Weights of a small GPT-style language model, trained from scratch on English Wikipedia.
Architecture: LayerNorm before each block, learned positions, no biases in attention or MLP, tied embeddings.
Training: a variant of SOAP for these matrices, 773M tokens, 6013 steps.
Each number is 500 + 50 x the weight over its row's rms, rounded and kept within 0 to 999. Layers, rows and columns count from 0. Numbers have three digits each. The size before them is the row's rms in percent of the matrix's.

# layer 6 MLP up, 2048x512, rms 0.0333, rows 1662-1712, columns 384-511
105:543435561551429507569519437495507480475426483522502394499552586534387604443491426542488461542444489470496483470531518512446496474512420451525464477405614545523455550455445497587487544591448518428491538599552490514541532553408495521433473506504539592551563443583472465520490511523550532515516464527530456499446550510432429498557485549519465461486527458459624534470507547443487465473428
086:535545567486521401547481602505441551497489538483450548566526448431495482545467518568493497426504540453504602478539473463537498422549518494484463423515535528523575399504436509455537409519485378502521320485494418616524550529499474444549564519497518527566460572508468567474493513500502480463613524550443450478398510462452500485609436396560502549411536497522420463467482485501442531513475
097:474402478511512472479472456524545431556542472424531563479460482516550483573556491519537540546557530507548569466526605392451491540503538529481557467506522508493478429468509457420428500489474474590525533578421448526494459506546631498466483520459568418453500571555494486566462493445488590550504457545547486585531547426557408502409559555457441485493479391487433475535450517466528464590483
098:533485564537503465339533460476456509541544483537655462522483506474514482542520537454516487546414492479543444516449488572492408545469460468485553488448481443540544430491409498507518485411559439381422501529558536502550489551530458517441484476401401467527511481504492593449568440481494519551526404452458510545531459510516521525540509496487425517509413511464463467468514482368552589482483
096:516496464505544580460460517488447543435389456477489522601505506441476444420470519463555538576573530536452577467573486549532499503528473466539563542498462506545492500512485511519469466540479521467510578494452564493569393504547467519560476491515499548538460498489397399513426551480631467479445515605540511444425451478476508589562500500410488535502441417490518457536515539506525590496572
105:505551464566485564502442514384442364574527456475490532541540405486484466447489521471525545471540525432513423536511543509577439540546426566525541460567461451480484528458462469505571386515440584410486506468475467456492514423618513508455438368477502443604510450502454466478514538437496529539491503470460500482551477495580448494490509503626494523388562527491563512406431567491525572498430
101:481466492492500548421480439553600440519479449456512514471532494471551551482486474554518553569436528422400564487474517490577460522483503481580475603473446600525433454453441482484525576514472475494503458434520548429480470528511460556485381497385391497560503533556467528514549529506441508452538583628483545488449551394499543474512483519521526436531441604596546478573520505465521574533427
093:563498457519540472524459517500560443538480441532584461526501510523486548534474492493512513491586543505529463563555465548479506397546438481480575472588531495467439506504551384494525563541494475487515474525441440481486449626490585511449455490496462481521503460562520476463495507442443508411477542417448538519353543526514533483585470552520547525413548486573432601581479557492591514560529
110:492368504508441516519479525441491532481554462539511461494515518415464479544417476502510498402577551496564475450567552493524473471541581463491474535545483451515476508411595477576471461500536487540476486505459495444433448414472527538470567577462390510408562552458538477503388467509535506517553497533609513458459462587471533501581412558544552537431511411610384619549482507548625499509568
115:502533479528498514463469485545495412503571502465522523558526519487515433557543458568452498430494562490479427539442543411560531504529509528481484426449515502615584508518496475454430528489473508466518484405481549558434473439533477448441498556480474562440492483512469565512469490495490401472374532447504554528468536538550386547435507588485589391522418530576483527441552435507402499505464
089:455517488596475570576433520443460444403496443492549514558602464480423535461513457495442515528476457498504590503517508422564585496447407591534520414444526518546507507498513485402587464507445555620450443569518560559488537513445524429418464511585409487431545469533539558525488464491501543448498474477606504450433551454570448511531499546500554503457527463481556518515456485419512503556483
092:516609439521527459493535477511528470438510414502415571490391463567491587485520519557458463508563499481551529453506406479486488599537315502592533516435521458529514496564554448470491519419581513425527549489386492480535500555523465468529489591606479520421433507508607482499530475481479480602474512496557490494578504499459495456599485481533477517509415493499471501568534525463455533497457
096:515570529505488462430549539500470488497466540440512449422565534528552627558524484555467468493520598543441544537478474537430488530433510533437535521498543678422425455488628474519490520499448507456428506487552492501440473542544502562435508475530440535568545506470382493424483513507545448491456591413454426444418590567449503436398485468456530574450528481568523449565437518474524527492521
099:515442543491629482576473479555566459468495493475430558476524463502439359524541527467456520465457471458581565555503502449532567558475533513384564462526375476518514568503502465556565502463512559439489526528438521479538562522505585464486510560553522437465544534517453530471522520462495570464544488418531469519500526462546549514479498527538531436535389428474504508556474568505533497526537
096:470504425555425444521565358546494543514458501478429548488535562546517514584499485474535467532505447548470495551475530521466518557496442483500452502431552510576470584507435494573434481475538505485479504490555533557434497517463575482376512549508512544539491495500495523450429503538503478546458443481460453485481524546515435438443534523540523413480526509561492470482483460485447485605451
113:503562463477432471474481490500526471470477497492548589476415453521541499476484452531510492526571521454605520542424516500528500371535578491509511529500470450445486418510488499491454537487473499511543474506547488553558445378532474502473402382481507531442489531557574556476453538390507409431577469470567455465405464464445518478505491479494463513529509415501532523510488546486452477582475
092:448509438517435522490517503474460591504564493551556686492568509514515358427510514455455634541466494542385407541539476398449496602538473597501501531498551532432557475474537455472453527417459517481533559460521545492510550506541444519574593457487495584526542413481499515481451565487537530514503496480521480466522537512455537507514477458498528599486471473419566498456524524532475537605493
128:608476512482479505510547516437429518551463461439512546440464521538486515435558470474471489489515506541585537570486593557560566446451484484490569366500464417484494458560497491512591516512405478510508439555569566499532465479527480536478394524431566554572560438428541475437502537438560537517437476459447566448398539374498475533555464532540511479440487510426513467506518542509493540560523
093:473540632510535496438493451452527464477516536523486548481574526494527577439540524538440465526422501481517536516521505527590410490381462462473503487576562481519436375403560481633432544546486479512524408505452570433356431566551388407550430506500518490527546513541405414461566528519580454590508472460511555505517541575490537559400479521498541525460474498548561516482490408492460509488556
101:469484544559490590488532418568529532535486505553502542480441472412473467543448495463474521581414496503537549430452480505487582472528421500450468566465580518460507469442576581529591451499514507535561493483510416585597615506594538565480579536463631520429545511492531433551501411351466384510531514489490501450474461591509396510502417442436473525548423581585518480516566442498463579462499
094:550500514557501488493575437580462465442556525532623435464458501493521480545438447493494441521453528446489440508508528514500517484568565523553480523494473444447454492503520393459416376539545488446550522488584484503464574436614472522625411566463417526517430405498552565558512567501393458536454466523596499461495576472448480399470423442481535489492489518542434482472439487534444540520421
096:432493524509500512511529589510508289492525537542510508452492484492478497546453462500493546572616398461525493505525450519465503433519428576441482532523600443538462451494491542524532509482442514474527545543492571447380413516483557505634514446486470537512559482508456493459495513470469370509473493639542482539381436485546506460451519403468497521440475536511503506612463439455427495430565
098:557477492485464546518508583530587510469559500475545476476576449536423514491611438463451485483525528459503515541419496497439409532469529478508492587378515525449480518438537427501531425561569515514512532561554490517493523461512536509486513527489502480531531631573494532547520403478510379514579487469546378530468539568527495467411504522545500450491492422453440429498501538511459469522469
113:495559503502390385513524444509520522544477473559499453555482456483632450473480532390541442595414525433522445437493593504526411381500475552503471482440419402565585513481517573439469480493526507603523631486468468368396427500485418481540547530469517538615457466472433430442363529420450547559512500499457534462416526541571561479470529438514596496554558477521474517493544575472561466477479
098:488478522586503501572534562474500414451518481419492450399429555536473423533465485465431490521412514527463503486573468500470539497386499533486512504441495568629533569469472529437529546465514566452518556551536529508542477539448480469574597534507512560593564505541454514429508484537524543498420487562436443503413512406464590516405490486488480433487513488535608423495380506535509479395494
106:564515501498526467497537519544493500515408481489582509467454539462497535474423546513486537466489560524401496436508460517500476556483501448542536476415497489542397479511576467527507502510472505580525506521484529444506405494463511500562543486538478587546597535468553572543573476508472416454509503460490612538436470445431517508565456534504501549492493497529529536474478519483525428552441
100:455533437396600529485457422503532449505534553452511521468428467552533467485466506429497544526511416572458535420522410489488534522495523499477551438468527467473478400409536505469505539429479566427544466478442515547576478525452540520395502454556435441527478479424476468446477573461428447612501481495457502496473459526449414518472452528478505521531425610527511573490357461539551385551516
086:487565522459436416493578620535596480527552486468547495575535533611507418482480568423465519432478457585587440521535518499422508555513493470508572474496446470477560555481441555521521557521533483448505527457452454565490525442571513558488563488511491468508500479506473566513569492537512508608498458533502405401522522487512492509477516517568510574482454448488522482522536558446530507481470
098:540473508499495492541485459487471501422512473515498621431462491508334529535453501472490581443528539480534555586498512585458449521527416507599605455461522522436439470550557558533562434484456502527479417496526537489456469458452512544399481437498547479528467491522501539418534434496446600429542508555607390467513500507477445574370552510469458536518565464500491522618458446518474554454445
106:460444477452531510453515516396514531507555430562441477463526467585610472587457551523536486556453478449539565500433484477438542608431456442487579514471532549513535507414531456480454431602478513510489463480523563551454458507431528492490525438573474434476430476476527413539456487500567527515477534508595499562510451483467465510526554465466412423454493560564400594634464562522503527508517
110:507531485455495491465482614488463521473519432467451507495469483482500577481451490480465621511517508481524479483530532591470434542462477469478494534535451489510582544579496455465525471587432485662478552594578496474462593614502511455522549543428561436443466548463498490512496478452497490492511458383578560529469348478495456451422476475472496511449460536523490471488466529441520524480469
100:539529478561518507378529527499539570502518472406484527488467539625579448499449481495519562501412516492459522476505446458505465471489629435453489537593443536492557542437524459516432523486552469534566470479545585508464374484507522410581503585505466491546477563518528490542546535471408543576503538559534495483562467499508495457542557493492459487570545552561433499500631405428492517469408
093:518522571418431506509439514447503458544497552496533455465477506476438473576588467518467558478485514577616507495470459445553537445518481499517578484446488505420473491477499475443548441492504531535369559498488634538505599530443573568548476469387425531507454403514553494502520489547411475516572462487426471527480507382427474535435510528529506581500548441529552471419479506541478447543587
094:502550512552600472526467565494452482494411482515504395488593444481528552464517446461389535416440447513566441556554452517492544417553535472477488564407479455496525497474497499501528488526431557492551452619447508559448491535508493500492538484487510496493558489454491477517603386553556468520620426471486499500507419554476535584452524445544512461522445640481471526565524494486583494490454
087:453558484469582482496563479409493424501480392441445549486413449479594549494453536432519492517468566521471498619512507539492529445497441555497534478438402499441470466447446501471462471448493531542449625536451538447462495461477511591556523485463420551488605575527470466494478500461469458493482467466456529482635445446534491540509546484560471555481535444499420441557522618497507598399554
105:454480547591515477497551560432514585526509493573409489532553533525498458574458500522441500510476546522499498445561374515598538487437550516465551485519564519412533553440552536583481533410499445454475454538438462454508473523459545534504522547517476559469505511508630515553574564487520556544506545480552469482450559515478572509558498457430573407459505559486604471347461554505495496574508
099:447437526426523512495483535428486448440428468520506539437527450530434473484482492480468530407596563461587516479448471555393474576523467604498438450499468531495566539449460463503454526586506491527539476457493479514548530479501425487534625465424478582401516510431571487521443578549585578490589525490515490449503435438457454413469458532504396506547445581480521552536473516521489560586578
098:507544430450487475448492443483483419464505512438490672539479530506545524454481566573565472538497520471407529511511471541521521505493483455404493599509447491533430508588523536538505515482530577490485572496546535514510463471527509568413534491499484518501483445394503516606459498479531536557528499478434492473509480526540539562398543459458557438402546537516499533546544446438503582352606
092:464465490584424568545532518513401503473466534540487502451586544487478526400507503440470509535451387511574565501470501572546478536480461527460433500555487501384548534443424491466504488570571466535465448436430489545571516604518580516431561524493592513518576425524515522539494530559541456508480560538376410479433506582447508489467462513523488522450502456544573520516463484497555417521460
093:480558486485489521527454518455415481562646527472548568534520522386491462537509430527458484463421485473419458510479429495465466499535471446430502466486464580512414487528438593467429419494509466429470514530510505544532456466456488480488545626525541606552425511483462548534406536475497619494500420434506458533475490497518473474526500499491535426434456435435560485505448464585471503570407
103:565469431567503503495537548500366424443490516543587522584502516535593471526543510552603410462515472534443440462486527441525526554547484503550474490475527458423622433446538496562563487554550462482513471403466504569563464419426496610603555546563505513502479522531505509467504453487420510554460475492566477525438536445493416424432503433567590510481485429476455412499482459550554527604473
118:505546442478446532448475617592492516436501420519510516427375433451544571474497464488521540632435492443542465489488509563506550435572488374500457506469474490405462434489417623550459491518584548487538551478512545591535507509534395640491422511586540486420506471556537534544587513459428527477493515432449520447452487466417445438422517511590474522573507471575480535483514555466513586544381
107:491473445561428435528582437457453513500458492464527537509419468608536515507573507554498477501477546501578442558483343555559401467393597440497490576459458482481630592474561545518526546533496467538466552492559448579479410504555495466548476537556466502503516380633531524558514457440512462547537409572498515442488443509445610534532494476520512455452531566536356498530494516420514599431552
099:537501531465447496486481492521507484461458506495486464472534497531527401547436494429460414557510574401496484417499551494455430463524424493470540477451475498498547474478417530613558449585530565552544506465529405653427555480453461463491474489504537504472547512398501525548503434400475477535467568520554493484407412510448473505568571554419524594412474530608420536513463465468470543436416
102:538482429638401430548486442545380482544453419530476512558456560473461465499511483515459510525406471564596543486509506564535466488527467441462456452418602440501561457502537506548443577501608511487540521489523517515582464527521511466516504488374524449463487497575560472560460506495537435535460483495504505459535504611521578442564496475459511523501524486505558519562557482502415512543513
114:510475566403538519541518488526481514449521450584490650535501575551511451463521399536545502469494504486453594492460477542423498492407484542417582537464533432468544440447448490482495471589545469483510462510469491502559498502465420566470495495585497555481513557462499490462549435513482482509356561450450473462573543505522484545481529525515494501611555524505476495610466505498572458580459
109:502506420455602483462521479501559561511529459497526511515502498454496488463474559463420526549488462405527593480480586430546480501477461477489511474488469458462568563498469579419415510509572522452564472495519412482518414647461505491500432482529470483500537523512428453497501517504508508476525561537499573520450490622541481434511561500548555442495464433483594595502515471504456520516426
106:571515450517503540561454522495455537570526443526455552519446598391480515428455489470472453597587419593530565509489588611408526534465518470530529491515543468459405505525586487452488544553419552486510466510524581493532420538464429557467565534488469518496453565552480462508490478433422475464597571521509454451486548504479512489463404507533449490515481436478449531448431605438572469550551
123:492446556470405474486514622473563516410616449445473510457436558418507472489550400460557472493538479526451525478458499406492490579555422503461503456498543404433453497547416564462534479525479530476455570504512384494518512532475451456507451429488403478576428615483494402449497445459507468576485452541583453542443439543560489463501539489535503471570479476475498516526515514479422499485526
091:483469421511553442561430546497488418469496520464464426526482551536500438462453473496454576529547523540511466538432534477512555492529505609463544504515430511439466443515405394477447567549568502522510551562576565499548493526597487490412507485472441584522486523483556504525522553517553530599498433478434468457471516505508555538559493612404471477492604472652610517446485546617488440521458
095:466544485529454559560524568483464526446518351620566497470479388450501493494595396585472521502603477411464557398463441601535603487515496504453505430551443494522469413435417519459465523441622506413550427556511456503540547453535515560506525475535535513465497463506458488559492507476539566557599458507510491478465489470525479511576469421553505524502393514526514570529429566485610405505508